python train.py --norm="layernorm" --bias="all" --optimizer="muon_variant" --lr_head=0.0114 --seq_len=1024
Each number is 128 + 32 x the weight over its row's rms, rounded and kept within 0 to 255. Layers, rows and columns count from 0. The size above them is the row's rms in percent of the matrix's.

# layer 7 attention output (transposed), 96x96, rms 0.18, rows 41-63, columns 0-95
size [ 94 100  98  92 118  81  87  89  87 108 102  92 105  93 102  94  83  95  89  96 109  93  89]
[[146 105 161 137 113 139  84 153 124 139 139  70 121  98 128 149 118 122 121 122 118 175 118 114 153  99  53  88  99 124  80 140 149 125 165 154 144 131 128 120 186 117 127 129 193  92 164 133 136 124 171 141 159 135 113 106 164 148 136  87 161   0 125  85  93 158 121 146 184 111 109 126 142 104 133 103  84 124 170 164 131  94 129  70 117 159 133 119 112 200 100 148 165 115 151 190]
 [187  72 110 127 166 165 175 137 145 135  98 186 134 121 132  97  86 157 139 138 140  93 161 180  96 160  86 103 175 137 123  92 145 226 100  89  97  99 105 113 130 164 154 142 141 145  84 129 146 132 134 131 103 127 139 172 115 114 114 121 105  76 131 128 108  68 125 198  68 192 144  71  82 103 139  84 151 156  72 118 156 151 135 104 154 126 147 130  93 116 144  81 162 128 119 153]
 [146 106  84 168 166 195 189 167 188 102  98 115 167 143  79 177 173 119 109 112 104 134 125 132  51 148 171 129 144 111  74 103 139 187 142 126  84  71 100 194  82  82 138 117 104 102 111 133 146 159  89 122 121 134 108 121 152 198 135 127 113  81 153 116 115 160 132  81 115 147 128 174 126  85 141 137 146 108 107 157  90 167 112  95 172 133 177  96 143 115 111 124 156 103  98 120]
 [ 79  64 113 131 130 144 116 119 136 199 159  81 115 120 136  85 150 187 150  80 175  77 159 176 137 131 156 138 135 132 144  97 147 119 102  41 123 194 170 119 119 121 150 117 198 130 118 163  99  99 106 147 132 121 115 116 164 132 145 124 145  97 100 157 110 180 100 102  80 158 113 160 146 141  89 122 127 167 120  99 110 128  51 157 151  73 149 138  93 130  68 114 146 142 157 187]
 [ 88 155 167 128 140 118 121  96 140 135 154 129 128 144 119 140  79 166 139 105  89  99 142 162 160  91  86 148 126 154 163 124 171 141 130  73  44 161  59 110  88 138 111 184 136  97 215 167 117  78 156 126 135 134 108  82  89 152  96 126 143 114  96 126 111 114 123 147 163 186  75 127  76 203 139 124 147 133 160  88  72 134 128 119 121 127 158  96 180 112 126 126 187 132 165 149]
 [150 128 186 127 150 157  85 119 130 164 146 134 138 126  92 103 110 151 228 116  85  98  93 150 135  88 124 155 106 105 160  94 181 109 138 127 121 141 124  95  40 174 109 130 103 114 179 189 138  97 150 113 209 137 130 164 112 102 184 141 108 101 121 120 162  98 102 142  94 133 142 170 127 168 139 101 159 101 158 111 105  92 120 136 143  65  74 116 162  93  87 160  78 151 156 111]
 [107 135 132  76 148 101 114  95 144 134 159 142 127 101 122 170  92 198 130 128 128 147  69  26 129 109 104 114 122 117 159 173  87 119 115  89 166 116 126  62 145 138 128 125 139 112 129 192 109 141 128 123 166 123 127 118 134  86  99 176 171 122 175 151 200 115 130 181 131 181 125 138 164 138 113 117 169 149 116 150  73  79  80 115 116 140 161 189 144  91 111  55  99 167 126 134]
 [148  66 137 159 152 132  88 127 113 105 128 137 153 123 130 178 110 122 201 106 147 198 145 135 100 125 104 144 119  81 146 136 130 121 115 168 136  65 147 113 155 152 161 140 108  89 134  27  92 136 151  99 177 137 133  95  81 144 119  41  87 110  88 168 109 111 101 159 128 118 146 197 139 120 160 146  91 104  94 162 162 129 191 185 120 135 125 150 107 163 121 118 152  83  99 146]
 [102 111 171 142 144 106 116 137 127 140 113 134 150 128 136 138  75 105 140  74 137  84 199 163 126 112 115 167  88  92 131 124  76  62 177 150  95 195 210 142 130 112 150 117  86 105 110 106 155 188 201 155  42 155 164 161 142 120 117 133 124 131 151  88 170  84 124  97 103 122  81 143 165 103 119  99 144 121 118  96 107 124 167 158 118  95 155  87 150 162 139 136  90 159 126 158]
 [139 117 142 153 111 114 108 133 150 158 138 177 158 126 181 132  69  70 166 134 114 135  82 121  76 162 104 155  87 151 134 100 111 147 127 141 130  92  71 123 146 111 131 139 156  87 135 179 143 147 172 129  71  64 177 151 109 135 145 123 140 191  61 167 150 200 102  91 103  88  87 173 138 170 139 117  96  87 117  68 175 110 167  88  96 181 138 130 142 125 108 143 149 130 140  89]
 [113 130  94  98 152 140 110 105 110  95 120 153 132 150 154 115 106 100 126 213 109 178 153 127 145 141 111 134 103 144 165 118 104 173 142 165 152 139 109 152 125 129 167 110 160 154 117  92 247 156 103  67 101 164 151 175 108  84 133 124 177 131 171 121 101 166 201 127  74  85  91  84  61 152 155 125 110 117 101  96 121 101  94 123 117  87 102 102 100 112 139 163 175 124 100 131]
 [ 90 134  76  55 135 100  66 133 110 120  75 151 194  55 123 117  82 144 140 112 144 102  64 142 146 126  83 137 141 100 224 179 130 122 148 136 155 131 109 122 172 126 182 148 134 107 123 139 142 107 169 117 119  97 112 105  95 151 101 105 129  95 158 102 213 164 118 157  98 148 163  88 156 152 109 169 166 152 113 112 139 117 132 162 146 124 163  78 185 107 126 146 144  97 133 127]
 [157 126 166 137 108  84  84  78 136 132 114 129 103 116 156 128  99 147 151 156 134 160 109 120 165  86 129  86 130 152 182 133 154 142 117 117  90 212 118 125  63 138  89 129 151  74 175 122  83 116 103 162 128  99 116 138 113 145 135 118 131 108 122 179  61  73 142 166 178  63 134 136 146 190 118 146 125 135 182 174  38 139 114 140 173 104 125 105 142  98 170 174  85 121 131 149]
 [ 92 105 142 103 178 158 146 187 115 168 112 124 154 128 158 165 114 143 123 117 183 128 132  64 154 128 132 117 166  88  95 155  69 135 126 150 164  81 174 100 191  47 132 110  85 153 112 127  90 121 124 120 133 160  78 138 153 158 131 132 113 113 208 148 130 111 182  71 151 130 138 111 104  63 101 129 104 132 172 159 124 150 124 118 132  92 154 101  46 155 123 167 123  76 152 115]
 [105 116 133 142 177 133 149 139 195 163 115 144 145 173 139 133 118  89 126 131 113 147 160 141 109 143 112  57  38 126 111  90 132 145 137 147 161 118 198  78 174 128 140  95 121 162  94  39 126 141 122 105 178 102 145 111 145 126 138 142 115 135  94 130 150 176 146 128 112 115 130 139 121  78 151 109 126 117  70 151 212 101 170 149  65 141  71  70  96 128 131 148 150 149 159  82]
 [ 95 166 110 102 143  71 113  87 125 137 196  97 158 122 136 129  94 140 116 182 130 153 116 161  95 129 108  82 118 154 169 177 134  93 194 147  94 163  53 105 132 118 105 147 148 130 104 177  98  57 144 146 138 145 167 147  64 118  98 171 108 122 121 115  43 132 104 191 118 129 141 166 122 126  74 109 119 159 121  86 164 137 158 192 120 175 107 107 175 130 117 140 112 157 122 123]
 [ 89 187  89 155  89 157 162 115 117  90 147 169 100 141 112 158 168 160 129 118  58 148 147  82  78 125 158 111 149 110 161 127 105 129  86 139 127 126 162 159  78 110 130  73 187  89 113 155 147 157 127 104 126 151 144 179 156 138 102 100 137 120 176 138 118 103 101 143 193  76 178 140 143 140  62 144 126 168 142 129 160 140 138 116  99 146 117 127  97 187  60 156  93  88 143  54]
 [149 113 108 109  84 141 101 168 144 142 137 130 102 110 133 201 100 118 162 150 173 171 140  67 121  96  75 153 147 144 137 118  92 146  98 151 145 133  62  47 116 120 162 111 150 159 150 138 142 131 133 158 119 149 194  68 103 101 121  92 163 112  98  96 134 182  93 183 169 134 172  70 103 136 151  98 199 163 133 168 123 102 109 109 110  80 168 149  98  63 130 129 125 112 151 138]
 [147  70 185 119 112 116 115 193  52 118 155  97 105 124 117 114 120 196 122 149 173 121  75 123 165 115 154 119 146 135 132 147 141 165  96 146  70 132 122  94 118  93 177  99 174 122 167 104 164 111  83 151 171 113  76 119  98  98 120  98  99  86 145 175 121 121 219 112 132 148 149 128 111  90 148  95 166  96 138 173  92 155 101 134 101 109 150 179  75 141 121 137 161 100 167 154]
 [140  78 134 161 152 126  65 134  73 124  63 112 122 196 124 163 151 142 106 106 108 154 152 127  98 158 164  76 122 186 123 109 119 174  81 145 201 112 177 155 101 180 115 120 101 131  96  86  82 124 144 124 129 117  86 134 155 160 134 162 136 117  88 182 103  80 136  94  84 114 151 197 150 108 151 135 121 150 162 175  94 118  69 123  98 125 107 115 138  96 144 174 165 173  99 126]
 [ 80 114 169 118 104 114 197 151 161 143 171 159 133 156 140 178 168 120 119 188 135 107  77 160 123 144  77 113 130 125 126 152 122 171 146 121  75 123 159  72 127 145 140 148 142 116 111 155 154 160  97 113  86 129  68  92  95  67 128 139  92  80 183  83 136 125 123  95 156 155  79 166 108 151 160 137 104 135  87 119  95  90 141 158 155  72 168  88 145 172 143 118 151 192  92  77]
 [181 138 141 142 104 138 122  97 109 131  96 129 152 128 104 144  96 147 112 139  76 136 143  88 113 186 142  85  96 181 128 183 138 111 138  92 129 154  96 142 136 105 102 163 151  87 122 165 117 145 166 138 104 124  89 140 159  72 124 101 109 211  94 122 184 111 173  98 115 164 112 143 163 124 164 106  30 110 105  67 121 126 195 127  69 162 105 139 158 183  94 109 107 144 143 175]
 [ 88 128 161 104 142 117 128 129 159 186  80  66 103 170 111 147 164 154  88 167  84 110 172 120 155 108 112 154 126 120 117 110 150 127 167  85 159 101 159 161 159  66 184 107  82 193 123 127 111 109 108 115 123 152 111 125 101  94 146 114 138 202 141  88 115 135 127 172  65 145  96 125 110  87 134 132 132 132 172 201  95 118  81 141 111  88  65 157 138 156 109  94 189 136 151 165]]
# layer 7 attention value, 96x96, rms 0.221, rows 42-63, columns 0-95
size [ 95  98  95 110  83  90  93  85 104  94  96 106  99 101 100  92  93  93  96 105  87  96]
[[ 71 132 157 179  77 127 139 142 117 144 133  85 132  95 125 162 131 125 136  86 129 189 116 144 105  67 147 148 100 155 177 150 119 123 124 193 167 126 135  95  94 128 109 127 109 163 194 134 153 148 128  85 125  64 136 119 207 119  77 141 102 166 115  77 111 162 172  88 153 140  96 198 146 144  98 131  84 126 163 173 124  96 113 107 184 107  77 106 153 155  85 150 100  96 104 108]
 [ 81  91 161 141  93  87 105 167 121 142 141  97  82  84 142 102 101 137 167 132 120 182 141 134 139 122 158 110 169 164 175 133 144 126  50 197 169 168 124 135  63 127 123 135 102 149 100 153  84 186  75 166  93 136 119 147 121  98  94 122 149 114 111 153 151  89 144 114 128 140 128 119  82 190 136  71 102 158  53 135 164 113 159 154 141 142 121  89 125 159 174 142 106 131 202 116]
 [188 144 162 133 105 106 199 104 173 101  56  98  81 139 105 119 103  96  99 142  86 143  86 163 141 114 148 106  52  83 161 129 107 151 106 200 139 127  93 162 168 148 150 146  99  72  73 166 103 149 117 109 131 154 151 141  82 122 122 103 141 185 149 135 173 170 190 139 162 133 153  86 139 120 162 139 149 125 138 110 110 111 102 118 126 142  93 113 166 181 127 159  74 120  99  97]
 [171 106 125 180 126 141  98 138  74 137  97 120 117 147 131 100 118 101  65 155 147 195 145 141 161 128  93 127  73 121 120  71  89 107 101 145 147  89 158 136 160  75 193 162 131 124  56 114 192 158 124 167 131 130  96 148 157 125 130 104 106 119 174  69 188 146 159 116 142 103 173 115 175 131 145 131 181 105  74 151 105  80 162 141 101 125 154 178 171  99 151  90 104 116 119 106]
 [167 106  82 164 120  97 145 110 111 139 110 147 192 153 137 156 126  58  67 113 122 139 172 144 111 150 128 100  92 122 139 132 107 154 111 119 149 126 152 114 181  64 150 115 147 151  57 116  95 130 147 107  73 123 138 139 107 181 114  93 111 172 165 126 119 171  54 133 144 194  93 130 167 196 151 163 154 130 181 151 129  99 118 118  73 130 136 141  67 119 173 137 188 100 117  99]
 [151  83  92  92 101 107 134 109 123 165 108 123  80 165 131  62  88 100 179 155 146 133 139 193  93 182 161 143 121 118  74  94 169 128 192 158 211 134 149 159 138 137 136 146 174 116  94 105 142 112 113 100 106 188 127 132 109 129 165 130 131 134 107  75 126 185 121 131 104 117 168 109 172 120 111 164  53  99 164 109 147 189 121 118 142  92 134 127 103  85  87 138 128 187 120 110]
 [134 198 101 153 152 148 108 133 170 132  45 104  93 146 135  81 155 135 150 156  72  71 133  37 120  96 125 116 147 143 172 180 109 146 151 139 137 188  94  89 146  97 121 103 106 184 144 157 153 141 152 128 118 122  76 115 138  66 107 189 132  73 157 123 114 111 107 101 116 138  88 141  93 116 129 135 192 161 137 102 163 140 122 132 106  93 169 117 120 103  82 166 145 109 153 174]
 [118 124 117 137 152 184 175  84 104 142 138 144 118 133 135 165 147  99 100  95  92 138 109 128 114 126 148 127 157 183 180 171 171 124 154  90 102 106 108 123 150 160 107 133  82 167  95 120 111  93  49 174 132 101 117 182 131 137 115 109  70  69 168 146  96 149 164 170 137 180 158  80 193 113 150 156 143  89 110 135 117  95 159 102 176 130  87 200 131 109 121 113 193  81 106 139]
 [165 150 132  89 111 130 140 133 128  93 171  63  84 124  93 218  84 158  92 120 149  66 175 102 160 148 140 148 126 118 150 193 135 113 122  85 121 150 127 170 161 115 108 123  66 136 137  72 179 138  69 137 149 138 100 127 122 171 129 118 134 138 151 106  70 140 133 134 133 151 112  96  74  60 122 112 168 175 102 154  94 167 143 135 133  71  86 164 145 176 121 100 140 159 116 165]
 [100 143 155 115  83 119 117 184 134 147 170 106 146  76  63 118 129 159 123  62 180 118 133  87  75  74 123 125 140  97  85 167 104 161 138  89 100 134 137  83  82 118 136 141 112 102 155 207  90 157 122 205  98  93 115  95 125 184  99 149 103 132 116 171 154 170  94 182 138 146 179 153 161  85 142 149 161  87 107 123 122 150 132  99 174 126 113 149 173 149 121 108 147 109 152 108]
 [192 130 116 180 141 142 204 175 146 116 173 140 113 190 134  91  82  49 163 135 113  72 158 102  90 127 166 146  61 133 149 133  93 112 108 130 187 169 123  83 134 132 118 120 132 106 129 133 161 130 123 177 177 122  77 153 113  70 104 113 110  80 160 136 137 127 145 117 140 119 103 136 146 148  64 127  70  79 153 140 107 112  79 114 160 128  99 183 131 150 135  89 132 168 132 140]
 [118 140 140 152 118 126  95 148 135  97 126 128 150 114 133  60 148 112  69 191  99 150 152 118 146 111 111 144 186 121  80 136 132 114 145  91 131  79 149 181 213  86 157 134 101 133  93  91 185 120 160  91 134 215 199 121 116 114  82 118 107 124 147 146 173 179 101 108  87 166 130 138 117 132  82 167 165 148 114 142 111 100 140 104  87 153 168 147  97 128 141  63  99 109  93 102]
 [171 127 114 128 117 144 110 159 146 112 124 133  75 147 137 125  81 109 105 123 100 132 102 198 176  80 124 192 158  79 188 141 149 126 123 127 153 144 114 132  59 185 139 138 160 138 151 102  98 109 158 103 142 101 178 105  97  62 145 166  53  88  69 179  90 135 139 158 115 107 105 136 145 137 163 150  96 120 143 146 134 181 137 142 148 196 103 117  82 102  81 157 103 127 106 180]
 [ 96 193 102 134 152 125 115 155 143 113 120 147  99  99 117 229 176  70 128 135 131  69 131 100 146 116 145 149 141 149  89 118 147 146 114 184  86 131  97 151  97 140 121 159 136 126 158 155  89  90 135 116 154  70 106 122 149 130 100  92 113 138 140 106  50  43 173 148  88 159  72 135 147 143 178 168 176 139 143  71 120 157 153 160 112 123  88 129 103 160 137 154 114  93 110 168]
 [ 91 166 118 155 155 111 132 108  85 137  87 191 119 182 153 141 174 109  97 106  92 121 111  96 147 148 124 216  99 110 135 154 128 106 116 131 122  39 143  56 182 144 103 144 221 120  80 106 125 134 113 113 162 165 130 132 137 148 187  89 158 139 139 110 138 115 137 144  44 118 116  96 147  91 102 161 158 119 118 139 120 147 132 103 181  60 111 140 143 141 152 100 134 111 134 150]
 [112 101 100 144 127 122  77 126 197 153 118 116 193 153  71  57 139 144  96  97 164 131 136 112 109 158 130 125 122 148  62 124 133 129 155 123 150 149 136 144  92 112 137 168 144 173 151 137  68 115  92 161 126 146 137 103  89 106 177 147 139  89  43 180 132 165 116 146 128 159  95 122 101 137 146 140 152 183  90 169  63 140 126 146 176 145 111 105 166  73 169 149 134 156  78 186]
 [118  99  98  95  93 122 104 118 106 124 129  89 210 119 154 125  66 160  79 154 119  98 136 164 122 158 185 138 151  40  92 155 121 123 129 127 127  92 165 145 118 100 159 104 140 131 164 129 145 106 164  99  87 106  83 141 113  86 116 177 129 150 115  95 147 118 173  49 122 140 143 207  94 116 111 137 113 127 173  68 116 185 148 121 160 145 152 171 131 176  79 174 147 154 150 122]
 [150 141  47 127 112 178 102 142 142  88 117 111 144 144 159  99 121 120 135 162 131 189 152 110 185  65 102 130 176  89  89 115 121  92 119 183 172 190 135 117 167  80 107 119  73 129 105 168 120 144 185  84  91  87 180 107 147 146 151 174 148 151 127 139 136 125  93 150 106  48 132 165 107 162 151 164 124 119 152 109 109 113 119  93 169 145 136 141 113 102  67 130 131 123 195 130]
 [ 98 166  91 118 107 122 131 104 178 138 155 133  98  87 143  64 142 118 163 168 167 147 116 133 107  99 132 114 205 127 164  77 138  73 124 138 101 150 117 122  82  86 158 125 117  81  99 108 111 183 110  95 146 166 128 135 120 126 140  88 102 140 161 170  94 131 161 185 131 167 109 134 149 136  95 147 150 115 111 140 149 126 152 168  72 122 198  43 129 175  42 157 120 122 174 108]
 [112 139 118 137  77 160  91 117 120 144  80 121 109 104  84 148 102 120 130  91 170 166 152 141 171 126 158 121  75 151  82 142 123 144 113 131 161 168 105 142 131 188  75 129 149 175  96  91 139 140 141 106 112 120 169 219 128 107  56 139 150 147 147 125 115 140 152 162  98 168 126 100 178  31  97 101 154  77 130 120 147 124  99  79 177 158 157 142 184  95 136 102 119 101 169 157]
 [122 124 134 149 124  87 152 122 132 138 130 144 101 159 171 179 138 124 143 113 158 114 162 182 128 119  96 149 102 119  94  86 175 159 140 116  91  96 151 173 136 141 147 116 126 203  97  81 114 109  43 150 133 131 137 113  99 203  75 196 146  55 128 113 114 116 106 148 183  79 139 103 127 144 131 155 181 131 157 156 156  68 145 108 156  62 133 114 107 147 108  83 146 188 112  96]
 [122  86 103  86 122  96 163 166 118 131 148 198 116 119 121 133  93 103 114  96 139  99 143 124 133 162 151 126 132 144 121 145  86 170 114 162 104 141  96 121 121 181 184 151 164 119 122 158 102 123 117 130 150 100 106  63 176 196  73 132  65  89 148 109 176  76 133 117 173  97 170  72 199 136 136 135 128  91 131 122 165 142 152 110 141 128 171  73 113 116  81 220  92 134 137 116]]
# layer 7 attention query, 96x96, rms 0.2, rows 64-77, columns 0-95
size [ 98  91  97  77  91  79  81  90  94  98  81  90  81  92]
[[186 171 172  19  90 161 139 181 168 176 100 132 124 120  84 107 127 149  98  98 127 144 118  98 162 122 158 162 149 148  99 113  88 141 117  99 151 113  89  81 134 106 165 108 126 116 173 145 112 123 157 132 103 127 138  88 102  72 129 111 111 133 192  83 173 170 164 131 127 153 153 102 130 132 115 106 121 166 119 129 137 131  85 107 164 138 118 187  71 137 167 112 118  44 182 124]
 [107 123  93 161 108 219 124 171 139 100 201  94 163 135 116 142 150 111 144 151 124 181 112 144 114 145 133  57 139 158 108  66 109 155  59 116 111  76 135 114  82 163 145 119 126 156  90 123  86 136 148  85 114 107 199  95 133 191 121  99  93 101 109 158 137 115 126  78 115 105 115 126 151 138 136 139 164 102  85 148 145 159 179 131 106 124 139 130 116 112 166 183  71 179 162  95]
 [ 55  83 131 140 113 170 126 188 131 108 155 112 194 154 144 133 145  94 161 116 118 180  85 154 140 150 120 114 130 138 113 131 141 142 116 151  69  85 166 134 125 138 108  94 166 127 115  74 123 116 144 125 196 139 118  94  93 139 168 122 112 103 169 176  92 123 121 148 101  71  61 146 160 141 182 139  94  51  81 131 174 152 114  85 142 133  97 105 159 144 180 127 144 168 121  61]
 [186 113 155 126  89 106  97 148 162 128 117 124 127  57 117 110 165  90 135 189 121 129 138 103 108 101 128 122 143  72 180 131  79  92 190 172 147 138  82 135 141 128 159 138  97 205 178 108 118 194 119  93  83 127 125  95  89 123 156  80 153 129 132 113 160 181 124 165 174 121 104 169 197 142 156  69  97 126 142 133 144 117 135 134 104 117 128 113 142 107 104  95 149  64  71 144]
 [159 179 160 135 125 139  77 139 114 144 125  76 136 166  72 133 143 117 158  77 134 154 119 128 124 128  82 121  67  79 140 109 156 126 133 181 121 131 110 114 106 169 134 158 175 104 132 142  97 176 127  98 151  93 121 106 130  67 151  40 103 144 113 145 182 150 148  86 120  89  67 160 167 151 173 115  68  50 148 175 159  97 145 135 142 131 104 164 165 166 134 137 124 182 115 107]
 [187 102 104  73 151 160 102  72 184 149 129  84 126 122  77 127 201 132  90 142 120 152  96 118 122 113 132 138 133 118 175  94 141 124 102 171 120 114 122 121 155 198 101 114 171 147 161 108 146 143  95 124 120 167 113 130  94 102 100 155 134 103 161 110 129 123 118 171 118 176 154  87  52 136  86  97 123 195 128 168 137 155 141 135 134  90 145 148  95  79 108  41 174 171 126 176]
 [139 101 199  92 151 176 156 124 142 206 125 181 191 148 129  70 113 174 149 142  99 102  91  99  78 142  25 120  88 113 154 138 110 144 156 110 134 127  84  74 155  86 129 100  97 133 153 188  66 113 138 180 123 115  90 112 124 127 145 146 141  99 130 113  99 217 121 151 126 164 165 130 112 102 136 107 168 154 154 125 121 110  80 108 119 109 147 120 133 110 134 134 114 111 155 122]
 [154  95 129 102 131 167 164 116 129  94 130 190 153 192 130  69  88 146 172  90 139 107  86 106 128 135  81 111  82 131 153 119  66 209 121 173  71 172 159 148 118  99 118 102 113 164 142 162 132  82 101 154 141 101 103  95 175 113 151 116 172 169 177 133 115 103 146  72 154 118 136 146 105 164 150 136 181 119 144 127 172  85  90  87 166 105 160 146 138  84 134 143 109  96  99 165]
 [ 55 102 125 164 169 202 120 114 173 135 167 155 164 121 136 165 123 100 175 122 124 154 110 139  76 106 174 131 145 110 151 120 121 102 129 118  86 126 123 194 123 113 187 191 149 105  83 177 100 111 123  70 149 121 107  96 145 177 127 149 174  60 115 133 115  97 155  94  95 162 116 128 140 167 148  85 157 104 114 136 134 103 139 116  91 153 152  57 157 111  84 161  89 102 166  82]
 [148 124  76 151 113 108 151 129 134 188 131 118 133 182  73 104 132 171 104 131 157 135  94  96  94 146 177 100 118  91 175 124 128 170 134 100  86  75 118 149 157  96 133 105  94 180  97 103 158  84  99 151 151 132  46  83 165 162 142 158 203 116 157 112 151 126  72 177 130 170 131 140 110 107  91 144 165  92 136 171 198 165  69 144  93 113 118 139 109 124 135 141 112  89 125 147]
 [148 116  96 151 139  92 138 117 132 121  96 155 119  79 129 179 112 166 175 120 131 177  92 101 129 181  99 113 133 208 182 157 152 111 106 168  93  82 102 112 143 150 137  99 148  64 148 143 126  62 112 150 178  97 142 156 146  81 149 120  82 119  55 162  88 191 152 150 117 135 102 129 179 135 123 140 103 101 134 115 143 146  55 211  90 137 107  93 114 131 147 108 114 125 117  96]
 [128 158 134 102 136  67  95  62  86 139 129 136 219  62 141 149 101 140 175 173 109 137 113 135 170 174 137 130 136 111 164 128 116 130 112 137  59 142 117 141 123 139 150 164 131 123  83 115 166 168 157 127  94 157 139 132 152 106 106 147 116 173 105 122 152  54 180 122 111 139 172 114  77 117 143 162  89 106 145  98  49 164  94 112 111 138  90 132 189 133 114 169 143  94  67 126]
 [137 164 124 136 140 169 181 130 145 136 102 122 163 134 125 145 123 131 118 118 112 185 141 102  94 101  98 118 137 164 139 162 151 148 127 188 176  95  95 157 212  76  97 101 136 103 112 147  64  69 199  62 132 139 153 189 117 144 158  93 166  85 176 135  89 167 120 159 182 111  82 121  91 129 121 143  73 145 114  96 126 112 120  92  78 155 120 101 196 142 133 133 123  95 116 120]
 [165 170  76 148  87 110 222 101 127 142 115 137 142 111 169 170  93 105 131 201  92  95 109 122 116 121  86 144 152  89 145 113 120 127 130 144 141 116 134 182 119  99 192 159 178 161 167 175  99 139 137 160  87 133 142  70  88 145 141 163 114 176 120  73 120 161  86 110 135 128 100 157 117 172 121 135 119  30 177 129 133  81 131  98 122 118 169 145 102  93 104  97 125 105 119 141]]
# layer 7 attention key, 96x96, rms 0.189, rows 64-76, columns 0-95
size [102  87  96  85  91  81  93  90  95  90  80  93  92]
[[114 103  70  79 108 137 137 108 114 113 110 135 144 100 126 103 181  93 120 175 134 149 113 119 111  56  88 174 110  81 174 150 143 120 158 111  90 123 134 179 106 100 165 212 101 161 160 145 180 161 126 156 109 146 112 123  93  85 134 126 148 181 174 102 175 136 184 127 127 123 128 115 134 164 161 148 172 102 157 139  96  84 125 152 155  63 108 149  91 111  85 123 178  74  72 143]
 [130 134  95 114 124 116 171  56 139 149 117 121 132 104 130 131 113 158 117 108  77 124 109 171 156 186 144 107 131 172 113 125 123 107  69 114  93  58 102 126 116 110 149 117  88 158 122 164  88 131 146 127  97 178 151 109 132  93 113 216  79 112  78  92  68 127 132 108 128 142 237 144 161 108 132 161 139 159  86  90 127 156 100 103 177 174 167 110 184 105 141 108 150 133 155 129]
 [113 178 124 134 182 134 127  84 161 151 174 127 167 142 150 127  94 168 130 109  89 110  71 153 118 174 112 121  91 160 147 167 153 121  98 120 138 100 114 188 189  90 131 165  58 143  88 133  95 136 150 122 128 171  94 127  88 211  80 155 137  66 130 116 132 129 106  80 103 145 118 101 132 110  86 117  78 180 103  86 169 109 111 109 126 175 129 128  96 149 108 139 135 207 125  83]
 [ 86 169 110 155 118 141 112 124 169 172 103 105 130 100 146 132 138  91 120 205 162 118  78 117 163 131 127 158 127 128 112 142 186 102 166 183  71  97 175 116 144 163 130 144 127  87 137  84 180 148 118 110  83  90 117 171  70 152 125 138 109 138 106  47 165 129  45 160 144 104 135 117 129 104 173 129  94  68  95 137 105 120 164 153 105 160 149 154 127 194 112 184 135 118 120 146]
 [107  73 120  84 104  55  97  71 103 122 150 109 143 175 120 161 182  97 125 109  82 145  87 139 143 117 129  89  94 126 107 162 177  64 137 144 142  95 142 105 172 125 114 156 152 142 160 114 142 122 140 112 175 101  67 119  75 131 157 154 118 138 164  79 155 137  63 106 176 173  76 172 164 137 125 123 139 163 138  73 184 121 140 162 100 164 121 139 166 160 138 158 155 182 135 157]
 [ 65 144 170  75 131 126 146  99 104 183 104 113 170 113  77 108 186 139 119  71 168 164 166 127 135 124 106 175 127  95 113  96 155 195 144 141 151 127 154 127 103 158 111 124 108 113 126 106 156  71 147  47 147 138 147 110 135 137 103 108 191  97 150 144 107  99  97 148  96  88 176 147 101 182 162  75 124 125 158 149 131 121  84 167 160 110  86 191 156 138  95 152 171 111 163 147]
 [ 84  90 127  94 174 206  83 120 133 124 123  96 140 100 117 124 154 161 141 118 110 166 157  94 139  90  47 112 128 166 146 148 153 190 141  62  98 122 102 131  96 123 133 109  99 171 144 160 104 114 215 155 134 133 139 177 116  69 108 128 100 193 129  80 136 126 153 155 130 163 133 111 183 155 152 152 115  90 152 118 127 129 146 109 152 123  45 133  87 154 162 156  96 110  87 141]
 [ 84 133  98 131 123 111 118 103 137 140 160 203 124  60 120  96 197  94 143 111 152 140 121 190 146 189 104 145 123 148 108 141  38 155 113 117 109 154 169 115  51  89 109 105 112 103 120 146 127 215 131 148 132  52  76 182 105 163 119 119 130 145 138 145 129 178 137 114 182 120 112 134 173 131 127 114 106 121 157  82 139  93 136 186 109 128 117 152 158 115 124 121  94 157 132 113]
 [151 103 101 160 116 156 152 127 147 127 147 147 145 148 100 145 100 145  93  98  91 150 115 104 124  88 125  73 108 176 168  99 165 109  89  87 104  77  97  79 107 131  82  89  99 107 152 158  75 150 193 129 205 187 125 150 169 146 122 161 186 134 116  88 113 156 174 101 171  56  94  90 136 113 122  80 129 157 160 158  78 136 114 121 131 148 151 158 163 130 183 133  93 150 138  85]
 [ 85 129  33  98 155 140 164 161 107 122 111 105 153 131 113 155 128 109 132 120 138 153  98 158 103 179 105 136 122 107 142 152  76 172  71 139 139 105 196 119 107 138 160 100 189 154 144 111 127 136 126 137 121 167  79 101 131 162 108  97 160 118 159 168 120 156 122 107 110  90 158 147  89  92 144  50 143  72 184 160 178 215 130 179 111 167 123 158 129  94 106 134  82 130 123 110]
 [127 148 126 118 154 125 108 129  89  60 126 119 170 175 125 128 127 119 113 129  94 118 125 110 114 122 109  90 106 123 147 177 132 180 139 143 123 116  95 148  67 174  90 122 141 158 119 157 100 110 186 174 167  71 165  94 126 155 124 196 119  91 133 166  64 115  96 144 102  98 179 136 197  98 117  93 143 149  80 151 199  86 196 167  89 136 125  81 104 137 112  82 123 167 120 165]
 [153 139  68 131  52  75 105 163  75 105  92 113 134 189 118 111 166 154  73 150 155 145 123 157 133 127 143 153 144 152 124 138 135 175 116 133 114 138  97 157 108 139  97 140 106 103 115 136 153 105 116 156  36  92 161  94 116 173 120 137 131 116  93 126 125 104 140 127 113 185  69 122  94 158 163 148 164 141 136 110 136 108 151 146  90 138 142  81 196 127 187  95  49 143 167 194]
 [200 140  99 162  80 111 123  88 148  80 121 147 104 145 140 112 168 159 129  82  94 124 184  48 142 140  99 158 140 166  84 124 119 129 114 140 145 105  76 145 118 157  61 183  96 159 130 127  79 104 131  99 130 140 142 113 127  84 197 112 174 143 133  89 111 133 155 185 101  84 141  82 153  99 135 151  53 124 141 155 154 144 163 118 118 194 116 164 139 102 124 180  90 143 145 142]]